Each number is 128 + 24 x the weight over the matrix's rms, rounded and kept within 0 to 255. Layers, rows and columns count from 0.

# layer 3 MLP down (transposed), 640x160, rms 0.0725, rows 87-108, columns 0-159
[[ 93 151 114 136 106 127 165 130 147 138 155  76 181  92 147 117  91 152 123  61 120 135  95 124 113 174 113 102 118 135 100  81 130 138  94  88 139 105 136 120 139 106 131 111 118  91  92 106 126 112 169 109 165 132 125 134 120 123 156 112 177 153 108 122 134 172 176  89 153 110 142 134 143 126 117  75 109 124 119 181  55 108 150 115  90 123 104 163 168 140 178 167 139 153 121 135 136 118 171  93 162 172 135 106 135 100  90 182 129 111  76 110 101 127 153  74 126 162 115 136 148 121 120 129 119 137 153 127 177 150 185 150 143 140 136 139 106 169 132 122 112 130 155 149  91 124 153 111 116 123 133 166  71 131 141  96 146 129 103 112]
 [134 125  70 184 120  92 167 116 128 157 110 134 117  82  95 131 159  98 148 183  92 125 147 160 124 152 162 109 113 150 174 145  95 128  90 118 165 116 172 153 146 101 197 125 171  99 133 164 122 127 131 126 140 153 151  77 113 135 155 126 127 108 113  94 147 156 172 177 149 160 107  93 108 147 136 118 151 138 158 119 138 144  96  69 119 142 149 121 132 120 148 142 132 151 119  91 112 145  99 135 121 122  81 152  97 158 116 148 122 135 138 159 124 104 127 100 128 121 129 164 101 127 164 144 101  94 156 112 125  91 162 120 145 101  89 138 157 113 162 144 103 122 118 118 138 143 175 140 122 138 113 127 137  85  85 136 140 124 141 105]
 [127 136 123 104 118 122 160 102 124 153 134 101 106 135 125 147 124 164 139 141 100 131 122 120 100 114 140 126 122 108 144  95 122 150 143 129  61 134 170 108 138 169 153 144 149  97 153 173 143 157 125  99 126 152 114 115 163 143 166 122  89 137 138 170 126 154 157 144 120 113 156 128 154 135 131 117 142 128 147 128 112 143 161 121 174 154 100 146  94  96 119 173 118 134 100 107 195 135 127 184 112 158 112 162 127 123 125 132  91  82 131 138 130 147 123 111 112  93 181 136 147 157 113 185 136 135 126 102 131 124 153 150 156 142 127 183 105 158 131  97 129 100 106 130 169  78 131 116 108 124 111 112 125 120  82 113 160 122 143 125]
 [138 137 134 133 165 102 124 127 136 151 149 108 118 161 126 146 142 151 105 122 119 122 141 128 151  91 135 131 141 123 160 123 137 103 139 163 152 158 145 158 159 133 158 115 135 136 173 133 128 173 129  72  75 108 165  66 140 101 122 125 118 127 129 115  89 143 128 175 129  99 108 151 125 129 121  94  87 122 198 154  94 107 104  99 118 139 164 138 122 116  85 127  96 145 114 144 157 114  99 139 160 173 100  95 158  71 136 116 163 119 103 148 135 136 129 168  76 154 121 161  80 130 146 167 118  84  41  86 117 118 169 143 135 143  89 123 144 108 106 131 117 139  90 101 133 185  65 121 105 116 121 161 122 161 111  98 151 125 119 165]
 [ 79 124 163 172 118  95 122 168 115 124 118 174 119 138 152 154 133 137 130 123 120  98 133 152 128 146 132 148 107 162 121 122 122 199 103 124 109 169 102  97 149 159 129 153 145 115 180 160 122 154  75 103 131  55 191 146 146 161 165  79  96 149 110 126  64  74 106  92 129 112 160 155 201  66 151 149 103  62 125 164 137  96 122  88 137 131 136 132 143 126  84 120 110  70 166 149 130 145  93 161 151 158 123 159 143 122  94 121 134  98  68  97 123 126  90 109 161 143 120 115 182 145 137 124 145 165 124 194 151 125 146 133  95 148 151 134 112 165 118 151  84 121 143 148 124 184 163 128 123 119 100 126 109 136 145  95 139 128 133 115]
 [ 93  77 143  87  82 119 117 127 110 133 163 147 147 131 164 114 159 117 121 118 142  92 103  96 102 165 141 152 112 153 129 144 131  80 108 147 131 137 141 146 175 115 149 130 148 113 123 115 120 154 124 135 137 115  98 118 104 112 107 141 159  94 112 153  94  94 118 156  93 137 113 121 139 151 111 146 164  89 103 149 157 144 134 127 103 171 119 107 163 138 102 106 114 118 118 174 111 139 130  96 121 102 133  94 112 123 130 190 120 111 146 152 121 118 124 178 122 170 111 151 140 167 111 118 163 145  98 191 106 131 150 106 179  79  83  83 144 127  55  99  83 146 133 141 124 125  72 117 105 119 146 137  79 123 157 122 127 148 128 112]
 [135 138 144  75 178 139 136 175 104 149 149  96 114 160 128 126 103 151 141 139  95 116 130 147 127 111 123 143 152 104 123 136 137 111 144 129  90 125 144 139 143 127 129 117 175 147  92 131 130 133 135 141 169 163  75 114 119 128  92 152 113 142 134 110 127 129 147 135 118 162 137 118 144 146 119 118 145 108 121 100 137 121 111 138 134 137  90  95  99 127 105  87 132 157 126  89 171 130 124 134  82 171 145 119 143 120 110 118 110  71 141 176 107 109 127 185  91 141 128  94 114 123 129 148 127 152 156 101 158 127 112 113 124 159 154 109 112 115  94  83 115 141 126 116 138 160 114 150  73 101 105  85 118 125 141  94 135 127 100 152]
 [176  94 130 116 112 120 142  93 124 143 120 113 139 124 176  86 144 106  85  86 158 106 141 154 150 143 120 149 124 153 107 120 137 102 145 155  89 116 128  82 106 129 172 165 108 145  99 129 167 125 112 130 128 140 144 125 156 161 107 119 105 109 161 151 122 178 142 126 143 157 147 145 110 134 127 142  99 136 145 143 137 163 159 125 109 146 124 107 150 107 129 162 178 105 135 120 144  99 101 132 114 134 161 135 139 101 144 136 135 144 158 144 186 149 135  92 105 104 111  67 148 168 126 124 131  92 111 131 168 165 126 130 146 126 116 152 121 133  99 136  99 128  96 161 138 150  96 121 126  88 142 153 158 149 117 112 120  87  97  95]
 [121 141 146  98 126 126 102 130 106 150 134 103 152 144 106 167 173 127  94 145 135  87 106 126 132 107 179 102 154 127  77 148 140 134 180 132 126 136 182 151 108 102  99 127 141 135  87 142  98 122 106 141 114 130  92 158 128 137 122 122  99 132 110 120 134  86 130  88 141 145 128 152 122 140 104 141 103 103 124 142 118 165 115 149 143 130 138 131 111 130  92  80 129 146 141 162 100 139 175  96  92 123 132 117 149  89 125 169 123 139 146 142 134 136 122 121 153 116 124 138 114 129 167 131 139 138 153 120 129  98 116 108 133  98 110 115 142 171 135 168 140 112 165 142  90 164  87 164 114 114 174 143 136 148 158  88 149  90 150 152]
 [115 148 112  75 138  97 135  88 193 133 144 110 136 113 154 150  90 105 162 105 171 126 142 138 101 117 108 153  92 113 145  78 141 119 140 144 135 109 109 152 152 104 136 109 178 144 130 126 119 123 118 146  96 131 104 125  95 122 105 120 147 135  90 144  94 129 106 144  72 169  74  60 136 143 183 154 166 182 141 158 123 108 183  74 153 157 103 105 217  96 138 180  91 109 113  96  98 115 157 155 160 163 125 148 145 197 140 132  81 114 120  99 119 112 115 136 121  80 155 141 108 108 180 152  96 126  84 151 156 188 161 148 156 143 189 102 145 139 142 103 139 104 107 168 169 150 154  87 172 132  97 134 142 114 104 109 149 135 173 149]
 [136 128 124 132 152 145 114 107 140 159 127 128 151 157  97 167 164 163  92 150 118 110 134 140 168 109 159 132 157 109 114 126  98 211 110 171  77 115 150 100 130 158 135 102 141 113 131  88 141 151  96 120  97 108 118 113 114 108 141 137 155 136 113 151 116 145 132 128  87 124 146 137 117 126 120 107 130 133 113 129 152 154 141 120 133 130 136 163 151 129  79 133 148 147 128 138 128 152 125 141 142 108 111 128 141  91 139 110 113 128 114 126 128 129 136 129 110 122 113 116 103 115 121  83 106 139 147 131 162 129 156 123 111 168 172 125 130 163 167 150 114 119 114  96 146 114 114 114 146 157 157  81 103 108 143 122 142 126 156 105]
 [124 101 138 113 114 106 130 120 115 102 105 147 130 120 122 164 148 139 120  91 112 111 118 124 161 118 141 160 155 119 128 108 133 101 136 170 101 110 142  98 106 140 159 107 175 117 131 124 102 160  88 168 132 156  73 105 143 138 134  93 110 125 118 109 109 140 157 129 139 129 190 158 124 152 139 134 119 145 113  97 131 149 133 105 114 165 113  93 119 123 122 147 117  99 164  95 190 131 149 155 135 141 142 131 115 155 153 143 115 109 145 144 125 160 111 136 134 132 120 100  79  97 126 119 187 122 131 139 117 130 132 124 136 102 105  96 107 126  78 134 159 148 121 172 118 154 120 100 134  97 157 139 124 143 121 117  89 123 133 107]
 [137 130 150 161 146 124 115 144 155 110 157 115 117 100 132 135 116 161 111 100 141 141 129 111 132 174 124 110  98 160 130 149 111 137 136 119 147 160 143 109 110 135 134 135  97 153 132 119 122 139 143 154 109 105 134 133  80 124 110 124  84 104 130 147  87 143 130 132 121 134 135 127 154 120 113 130 131 122 139 149 145 111 156 142 133 115  91 117 179 127 115 155 143 144 135 134 104 107 140 139 113  96 139 113 127 130 113 137 142 117 126 132 114 126 156 123 127 120 125 145 142 107  84 220 154 147 127 147 105 120 141 134 130  96 139 141 143  98 138 132 139 141 136 121  97 166 115 139 109 137 106 108  95 166 137 138 113 140 116 137]
 [173 120 176 121 135 131 153 133 109 100 117 140 115 126 116 137 115 115 121 121 167 111 132 155 157 140 131 135 148 162  91 144 168 115 138 122 130 108  99 140 157 104 121 127 146 123 151  98 138 129 154 123 133 121 133 125 148 157 122 111 146 167 130 139 141 131 130 131 140 136 120 151 124 130 129 137 146 141 150 139 142 138 144 151 147 121 127 128 138 124 149 116 135 127 156 129 151 120  93 129 131 161 144 140 159 113 158 142 117 133 158 127 125 173 157 137 137 124 132 118 130 115 133 124 162 129 131 123 154 116 151 120 112 118 123 134  83 101 113 157 157 140 133 117 122 152 162 121 141 142 105 125  97 160 121 149 122 148 126 163]
 [125 126 139 109 104 130 134  81 111 126 165 103 116 118 104 145 129 119 110 124 131 141 134 142 111 130 109 113 144 126 157 150 170  95 152 136 125 122 120  92 137  76  95 121 145 149 112  91 146 105 153 126  95 103 154  94 169 184 142  99 103  77 128 115 113 131 120 134 138 131 154 126 114 135 109 135 121 125 124 126 113 127 111  82 116 101 151 139 143 139 140 118 131 112 110 152 110 117 151 117 125 137 117 135 103  85 142 153 146  69 126 123 141 127 144 118 140 144 130 144 117 152 143  80  73 119 131 135 138 143 112 105 128 114  94 135 133 102 161 138 181 120 140 117 111 148 134 131 158 183 115 127 134 142 148 128 118 192 142 113]
 [138 118 169 151 135 114 114  90 160 126 146 134 100 116 148 108 115 108 119 145 125  95 157  92 100 149 131 108 134 162 132 140 165 130 138 116 116 125 121 134 124 121 127 127  96 102 135 143  90 100 143 137 120 134 125 156 188 101 140 126 131  92 157 171 113 101 124  99 104 101 186 148 124 157 113 130 153 150 115 130 135 145 113 113 114 127 106 167 132 107 104 111 133 129 146 146 132 152 133  94 135 175 133 139 106 114 161 132 134 137 152 134 140  85 116 102 121 134 131 153 121 107 141 142 118 116 103 141 130 120 121  98 124 102 142 119 134 135 130 166 150 149  90 127  79  95 121 141 134 113  93 107 109 127 110  88 130 144 154 105]
 [ 83 181 112 131 179 126 119 111 135  43  88 117 165  94  83 136  42 134 168 163 117 150 151 128 107 120 129  94 157 141 129 124 145 125 130 115 161 153 147 182  85 103 148 123 116 164 166 144 138 143 145 121 130  94  97 150 149 137  95 147 155 167 114 123 166 188 102 123 128 189 137 129 114 131 108 133 128 173 110  49 181  75 158 175 116  93  93 174 141 140 134 111  99 162 164 142 106 141 178 124 132 150 122 107 127 126 128 126 127 119  95 140 141 102 117 123 148 109 167 176 148  76 170 133 119 104  83 149 113 152 151 158 132 141 128 110 129  92 153  94 152  97 136 134 108 158 117 167 141 152 127 168 119 107 153 111 115 154  87 128]
 [129 101 137 140 144 129 120 126 116 134 143 138 152 120 104 137 119  81 124 150 142 120 124 129 183 127 143 127 149 173 145 147 105 107  78 114 123 117 166 106 145 130 134 132 150 104 141 131 101  95 124 114 118 106 136  94 127 148 126 110 141 168 163  96 152 153 135 119 146 117 113  98 108 125 134 131  90 141 124 105  93  96 127 125 164 127 138 120 157 113 135 156 119 123 133  69 145 146 124 130 124 146 118 131 171 107 129  73 147 164 140  85 126 142 140 147 147 111 144 116 104 166 143 151 114  97 130 109 106 134  93 147 154 150 117 156 155 133 116 156 116 116 141 140  93  88 162 119 112 119 148 153 139 112 169 134 159 126 120  59]
 [136 145 133 148 142 136 130 145  74 143 131 113 128 105 113 187 152 126 100 116 143 144 104 139 135 119 211 131 169 144 126 116 136 118 128 138 134 172 106 121 107 157 169 124 112  98 134 140 177 185 116 128 124 155 107 145 124 102 130 151  97 113 133  97 119 153 147 135 144 127 123 166 133 126 157 123 139 115 154  61 124 112 127 131 117 107 131 151 169 123 130 136 150 100 140 137 144 101 133 105 148 179 100 130 131 129 172  90 103 138 131 103 136 154 158 147 146 139 130 168  97 134 101 122 142 166 150 127  97 130 125  67  98 172 121 120 114 104 105 139 108 133 145  99 152 122  86 121 161  97 164  67 146 141 120 107 100 135 147  93]
 [105 128 129 136 121 101 137 128 140 124  98  93 180 114 140 142 129 121  88 114 133 146 117 119 126 132 102 140  99 123 129 130 149 118 136 138 148 108 100 138 117 180 150 150 123 108 100 138 117 127 132 110 110 145 126 123  98 115 110 124 108 135 162 175 122 118 117 129 141 102 109 113 139 145 133 142 113 154 158 112  87 140 108 137 125 120 127 116 131 111 124 137 123 101 125 146 120  62 162 158  69 103 103 163 118 124 115 149 191 115 134 162 108  89 104 115 125 128 113 127 129 102 110 154 150 113 129 101 129  91 124 139 113 137 144 144 149 137  91 167 108 136 131 148  98 132 105 142 123 139 137 132  76 137 111 123 134 137 158 129]
 [151 115 152 117 103 110 124 164 149 149 126 156 100 165 108  92 117  78 156 130 157 165 104 114  94 145 126 102 126 134 112 159 120 126 114 118 146 134  96 110 147 148  98 135 122 163  77 111 162  94 139 165 123 128 173 138 114 152 146 131 117 114 118 107 124 108 128 131 139 130  78 130 155 112 142 181 147 123 136 125 166 143 151 149 105 123 127 133 118 152 169 127 127 139 128 120 108  84 121 111 132 110 169  73 108 105 131 118 128 134 149 134 149  96 131 171 131 125  69 102 131 146  79 132 165 152 166  88 128 159 109 142  74 135 183 131 148 133 132 116 181 114 146 138 130 127 114 115 122 127 125 154 140 134  93  93 127 126 156 146]
 [112 146 158 128 103 107  87 116 142 133 149  96 150 126 145 100 145 186 121 134 131 182 141 133 147 117  90 125 112 131 146 143  84 118 157 104 121 128 162  64 153 136 142 160 103 150 134 112 120 106  65 112  82  89 146 119 157 118 121 113 122 103 130 150 117 101 104 135 136  89 129 182  82  93 158  89 120 105 128 175  93 192 102 127 134 168 158  97 126  77 115 134 164 142 142 144 129 133  87  91 155 104 148 128 122 149 145 195 128 134 105 135 153 128 145 103 125 145 118 153  91 155 166 126 135 127 126 116 133 127 109 114 111  88 145 125  89 144 142 165 188 136 106 121 147 100 105 124 158 141 154 105 134 147 139  93 129 166 124 139]]
# layer 3 MLP up, 640x160, rms 0.0723, rows 88-108, columns 0-159
[[135 154 170 129 156 140 158 132  91  98 156 113  90  97 139 167 108 191 173 123 124 133 111 143 132 105 110 131 155 101 121 123 126 151 164 135 106  93 110 149 117 132 119  79  84 152 102 138 145 132 112 171 135  82 119 132 132 139 110 168 158 100 124 160 156 143 107 129 139 123 182  85 141 143 119 128 112 144 121 140 111 164  97  99 151 150 141 100 122 127 149 129 144 154 124 146  97 146 131 154 163 102 137 145 119 124 104 113 141 146 106 130  88 124 126  99 147 167 153  97 119 155 126 129 152 176 146 132 150 155 108 108 102  92 120 120 144 132 118 118 146 133 143  96 129  98 165 106 109 156 161 124 121 154 149 137 100 135 119 153]
 [126 113 119 119 139 158 142 103  98 118 139  76 134 164 124 104 121 112 144 106 121 153 103 158 124 153 121 130 101 101 133 160 110  93  93 128 125  66 153 137 143 148 130 161 127 150  75 109 104 116 105 149 107 144 159 137 132 142  93 136 116 147 130 123 133 126 138  89  99 133 115 141 131 123  93 134 175 117 126  92 140  85 125 120 113 112 120 144 125 106 157 151 140  94 145 131 106 112 106 157 126 129 143  90 118 134  99 114 116 144 101 117 149  91 146  94 144 110 134  82 164 121 117 164 122 151 150 150 122 112 103 123  99 114  92 162  93 100 125  90  69 103  94 163  93 117 116 105 129 159 130 139 118 117 117 123 128 113 108 121]
 [103 106 125 119 130 176 107 158  96 105 161 154  73 171  88 121 122 134  94 117 144 179 113  92 120 131  98 137 140 138  93 121 102 103 136 123 113 161 132 158 122 137 118  94  82 126 140 138 128 101 149 123 112  81 150  67 128 148 183 127 111 122 131 111 149 124 123  76 124  86 108 102 112 148  96  78 151 124 101 169  83 113 171 113 120 131 108 133 109 132  77 126  89 106 137 125 116  67 102 141 161 126 141 116 131 110 143 103 175 126 136 131 154 134 155  99 148  76 122 139 136 126 117 146 185  85 163 124  93 105 130 124 173  92 148 147 128 105 110 126 145  88 126 105 135 171 152 131 140 128 158 123 153 135 114 116 127 121 141 102]
 [133 108 128 144 141 140 155 152 100 123 124 139 109 139  95 131 139  54 105 162 159 152 150  96 122 133 108 104 105 160  89 101 136 118 131 132 109  69 125 105 129 109 164 129 160 161 156 174 128 152 130 119 116 118 168 172 108 110 142 129 184 125  93 137 101 140 158 142 148 100 174 108 135 122 116 111 148 120 179  95  83 139 156 142  89 142 123 159 121 102 155  83 122 156 146  91 117 136 143 130 156 155 102 163 140 113 159  56 113 164 113 140 129 105 161 142 112 113 119 120 183 140 136 134 108 120 103 122 114 115 121 118 135  97 105 129 137 150 107 128 172 133 127 191 132 142 147 145 141 137 138 135 154 139  98 109 162 162 140 132]
 [106 144 139 107 124 121 126 100 130 163 136 153 112 117  93 126 112 144  99 168 138 139 160 139 119  99 134 102 144 134 129 143 120 138 142 163 147 113 129 147  98 108 131 109 126 142 156 149 126 119 166 130 143 107 144 107 151 125 129 117 111 113  79 164 127 129 137  91 111 114 110 127 135 108 111 136 106 139 189 126 172 103 137 139 144 111 182 163 145 139 144  86 108  98 150 130 126 110 112 128 134 136 175 118 139 131 118 148  91 162 109 132 161 144 165 141 131 101 135 128 124 110  92  65 123 143 128 133 152 122 128 143 105 161 143 180 135  84 163 153 142 115 129 139 138  86 117 169 107 134 135 169 133 175 175 129 141 127 118 146]
 [ 96 162  92 144 111 119  94  97 164 148 138 138 114 109 113 112 148 122 113 131  90 109 114 130 149  99 167 150 155 121 156 115 105 143 111 126 142 130 130 117 124 121 118 142 106 133 118  96 120 133 104 163 106 115 151 145 172  81 213 108 139 120 142 127  96 135  81 126 143 131 126 141 134 150 113 183 133 106 151 120 146 132 132 145 131 130 154 128 150 119 135 119 161 137 155 132  65 129  90 176  95 135  79 173 115 142 134 132 118 143 146 120 132 127 128 102 115 130 167  68 114 142 127  99  84  78  84 145 127 124 113 166 123 107  99 115 125 130 144 138 113 125 146 105 140 105  86 118 104 169 128 172 146  89 133 182 103 117 178 110]
 [110 149 113 138 123  68  94 137 102 130 135 106 105 131  74 151  82 154 157 139  74 157 108 155 125 137 126 142 124 149 146 120 112 126 122 106 100 120 105 114 145 117 125 122 116 146 160 172 177 132 112  97  86  90  96  90 127 124 138 130 117 121 158  91 138 130 169 168 117 153 114 135 166 123 162 160 147  95 149 134 102 131 128 165 105 148 120 131  94 139 180  79 123 106 104 161  98  94 128  98 142 120 124 124 110  79 140 113 141  84 151 139 122  92 115 171 142 134  98 118 123 102  99  90 116 107 159 136 106 155 103 117 130 131 135 147 148 137 124 114 108 117 167 163 141 137 154 131 161 153 126 100 125 103  94 138 131 136 118 109]
 [130 131  95 111 114 147 130 131 128  94 161 147 160 139 121 132 128 163 125 103 123  99 140 125 132 179 103 121 156 147 115 114 135 147 124 153 145 121 131  87 136 131 127 128 127 120 109 148 140 129 136 130 116 132 113 130 127 135 112 169 173 146 168 103 154 102 105 134 133 130 122 147 160 102  99 152 157  88 124 132 138 122 141 130 141 130 135 183  90 114 181 140  82 151  86 137 125 111 135 120 149 183 136 135 125 129 136 136 169  96 156 111 123 102 152  82 125  52 101 117  93 135 110 101 175 104 135 141 132 130 135 145 135 147 131 110 103  99 140 119 101 149 140 137 137 123 116 110 151 142 112 125 157 107 116 124 116 114 124  82]
 [127 131 124 121 114 123 125 152 131 152 146 127 152  98 149 119 131 119 203  79 169 143 134 128 100  99 121 101 139 116 145 101 112 144 175 122 167 118 135 161 138 139 109 150 132 155 133 168 114 112 119 123 106 116 126 102 126 150  63 134 136  89 155 122 146 134  74 135 134 153 131 101 110  97 117 134 129 195 111 118 106 168 161  92 152 129 118 115 119 134 123 155 130 150 112 141 108  91  87 117 131 143 145 146 139 154 139 136 106 189 108 136  78 127 130 150  97  94 116 119 121 108 179 165 117 130  97 129 182 149 165 131 119  83 121 124 102 146 151 132 135 109 134 116 147 147 156 114 134 141 133 139 121  85 108  80  82  95 141 101]
 [100 106 144 131  99 121 112 100 121  89 144 101  99 108  79 143 131 113 126 124 129  72 100 109  99 157 152 157  90 135 116 101  99  92 163 138 119 152 147 143 142 132 131 104 134 129  96 106 164 137 135 161 128 153 136 170 147 111 173 110 127 179 144  93 140 156 112 138 126 107 137 100 110 107 131 122 111 102 154 137 155 113 137 111  98 105 160 150 119 141 131 147 149 131 127 121 153 122  98 141 160  94 129 144 163 156 138  98 157 128 143 111 106 151 122 159 121 132 127 151  98 133 153 137 126 111 135 112 140 117 130 118 150 150 130 154  94 140 147 143 116 112 155 133 138 152 114 148 147 137  97 175 125 109 109 147 133 115 161 118]
 [137 130 114 112 156 122 132 165 123 143 157 120 119  94 115 167 105 118 137 136 151 128 148 149  94 154 114 134 105 118 160 136 180 162 149 106 167 130 134 158 180 130 134 138  90 159 123 111 112  94 137 138 123 136 138 126 120 148 134 154 121 168 144 141 131 132 100 157 118 112 111 106 125 103 119 144 161 149 128 132 143 133  96 148 155 105 163 144 144 112 122  99 133 174 130 134 122 120 135 134 160 127  93 146 143 167 115 106 119 156  83 130 146 153 149 135 144 152 151 163 102 176 117 174  84 142 115 140 140 111 147  98 118 172 157 134 138 146 127 124 126 154 135 142 162 105 127 174 116 152 119 121 168 110 120 114 152 148  75 136]
 [177 159 135  90 109 144 150 136 121 125 119 141 111 143 156 160 128 108 124 139 119 152 172 121 143 136 138 163 140 128 132 125 123 124 142 101  93 157 122 147 130 143 191 157 149 135 121 121 160 124 103 129  85 155 123 150 157 151 158 148 156 114 126 162 173 140 115 131 171 119 135 122  99 165 164 128  88 132 141 109 110 137 125 142 128 155 156 122 151 111 157 107  98 124 132 165 156 148 160 110 145 140 151 143 132 102 122 119 123 111 153 139 175 141 132 105 109  97 145 137 101 115 175  71 149  76 129 132 135 130 127 122 152 151 163 143 132 145 109 146 131  93 127 150 146 133 119 106 147 137 164 128 179 132 128 146 110 148 137 176]
 [140 128  85 134 109 150 104 104 128 182 156 178 160 151 143 129 117 144 145 128 124 164 148 137 111 110 132 149 106  87 165 143 106 122 153 148 118 145 152 102  98 176 152 113 117 111 148 147 108 164 122 126 135 136 112 117 149 155 121 133 113  83 130  93 149 154 143 156 101 114 155  97 124 143 130  95 169 139  95 114 129 117 122  89 151 133 168 133 126 155 128 140 153 140 108 121  99 103 152 114 141 105 154 113 109 159 151 126 170 109 125 116 131 130  77 123  89 136  99 134 124 175 109 119 133 142 132 136 102 147 120 159 142  93  91 152 176 130 171 122 105 139 132 121 114 105 120 110  88 147 122 118 119 104 145 132 100 103 169  75]
 [103 107  97 139 143 116 114 152 100 120  81  84 143 156 124 137 105 133 151 112 122 160 149 123 124  90 108  98 135 118 111  72 165 127 138 115  80 125 140 121 144 146 162 130 135 130 106 162 109 124 120 162 108 139 116 159  84 181 122 163 110 150 114  84 141 117 137 157 119  98 142 116 165 111 108 101  91 140 116 133  79 118  95 131 148 139 121 113 151  82 114 125 132 118 134 137 121 116 165 111 165 142 137 105  84 131 101 107 143 134 127 159 138 110 157 139 131 128 147 118  76 123 170  91 125 116 144 123 113 130 153 101 125 155 137 134 146 106 107 128 105 134  93 168 101 162 124  95  97 146 164  73 154 133  94  99 123 136  80 120]
 [114 151  82 117 111 126 130 159 145 124 182 144 102 126 140 139 120 135 134 144 105 183 131 159 133 143 129 137 119 147 124 133 112 127 139  94 106 169  94 115 133 137 147 180 152 139 115 147 146  94 145 151 111 112 136 128 125 106 124 141 134 150 123  57 128 152 123 150 105 132 123 138 171 117 138  80 114 141 101 141 152 107 142 126 156 122  93 102 113 168 164  92 153 119 104 140 140 114 152 134 139 140 117 133 155 131 129 148 159 133 126 155 110 148 105 111 150 133 112 101 138 150 171 193 115 136 137 143 143 130  96 171 142 178 121 120 117 148 133 125 131 120 144 107 156 145 157 139 120 128 164 124 132 132 115 120 130 114 152 106]
 [ 89 123 137 150 117 159 103 119 147  66  92 127 161 147 148 114  87 116 126 143 162 127 164  98 182 144 188 122 147 133 107 113 110 184 167 104 125 119 119 137 178 121  89  85 103 156 133 117 164 134 153  87 146 108  70 122  85 112 135 140 106 103 104 102 105 165 155 113  93 120 122 137  79 156 136 131 161 112 170 111 139 150 123  78 142 130 116 176 114 161 130 142 107 137 143 136 126  97 145 134  72 116 142  78 139  97 128 124  77 158 143  87 108 110 174 124 127 129 148 156 109 105 131 146 153 144 119 160 120 141 100 179 139 148 104 162 158 125 149 131  96 103  89 165 150 174  92 156 147 122 102 119 144 104 138 109 118  91  90 105]
 [144 130  72 160  98 111 113 150  97 119 130 123 104 135 104 133 140 151 167 114 145  95 100 158  89 121 108 151 104  94 131 107 113 140 136 105 112 146 107 105 130 113 124 138  99 147 141 119 128 140 117 136 111 151 114 170 134 127 157 138 102 131  80 138 133 165 128 122 126 126 146  97 116 156 118 152 125 107  80 161 137 129 149 127 147 140 141 142  71 142  94  83 137 159  89 152 154 110 139 125  75 130 117 138 103 130 146 158  89 117 110 138 143 109 118 144 130 134 133 165 141 154 115 115 188 146 191 131 124  83 162 188 100 123 149 121  76 122  72 124 122 139  81 131 156 165 135 139 103 139 127 111  68 184 109 166 106 152  73 136]
 [152 120 122 108 139 146 130 107 110 117 165 111 147 141  93 113 111 107 129 130 136 148 108 159 105 143 107 101 109 158 121 125 120 118 112 140 115  87 102 150  89 152  90 108 135 135 152 106 139 114 103 131 147 141 144 171  84 166 147 131 107  81 133 172 120 109 167 133 120 121 109 105 159 142  95  63  98 117 140 155  85 160 130 120 154 163 116 139 124 129 105 112 100  94 130  97 119 104  95 117 109 159  98 128  86 109 119 106 118 110  77 119 127 102 109 120 143  89 137 111 127 123 141 143 127 155 121 133 160 114 116  97 115  83 105 140 135 156 106 128 157 134 121 103  93 130 103 121 105 139 103 140 112 124  96 141 145 129 143 167]
 [133 134 141 128 117 160 122 115 118 123 135 154  96 109 124  77 146 138 135  98 104 118 119 126 119 165 125  88 156  97 164 102 117 150 134 114 146 164 143  93 104 115  75 113  98 150 136 153  94 144 125 135 134  86 153 121 160 138 142 110 134 103 144 133 117 123 142 150 144 108 134 156 124 140 118 142 128 122 104 103 153 149 169 137 116  93 121 109 109 155 125 115 132 147 127 122 155 178 100 107 157 151 164 122 120 150 155  99 131 156 146 126 157 149 150 121 136 144 130 138 138 147 139 156 106 127 133 177 119 111  84  92 116  99 124 158  99  84 163  95 130 141 132  98 183 127 171 132 141 122  77 166 137 103 142 138 104 149 122 127]
 [173 116 133 146 147 134 125 116 105 110 137 132  98 100 116  85 125 194 108 133 103  98 134 152 130 138 141 143 165  86  88 123 169 112 147 110  93 135 136 137  86 115 114 121 117  85 166 143 162 102 116 160 181 113 135 148 120 150 160 136 158 141  85 161 120 115 133 164 148 118 124 140 100 144 114 102 152 117 155  96 122 155 133 144 139 136 103 104 118 131 115 128 116 168 112 153 125 184  98 149 159 164 123 138 110 158  94 130 109 136  81 140 173 131 148 116 145 146 137 134 106 152 144 142 101 112 145 111 171  85 129 121 151 136 107 128  87 116 150  94 146 101 114 118 101 134 149  94 110 132 116 116 169 127 142 141 105 119 122 165]
 [143 143 164 144  99 108 174 109 136 121 109 134 128 108 111 147 155 115 141 127 154  69 116  95 139 114 135 119 145 120 130 118 113 157 149 134 126 101 109 154 118 136 143  82 144 132 105 101 149 134 109 110 132 120 112 112 146 125 153 156 152 117 128 147 133 132 149 113 121 149 168 121 184 126  94 170 191 120  93 101 125 120  83  87 119 136 134 156 135 133 194 113 132 131  95 132 191 102  86 134 169 203  98 148  74  74  50 128 120 128 113 130 104 171 112 169 169 108 106 101 114 143 137 146  90 114 131 153 124 125  92 122  99 136 137 126 192 118 115 127 119 122 126 122 128 126  92 121 146 104 102 105 107 128 143 120 132 117 109  93]]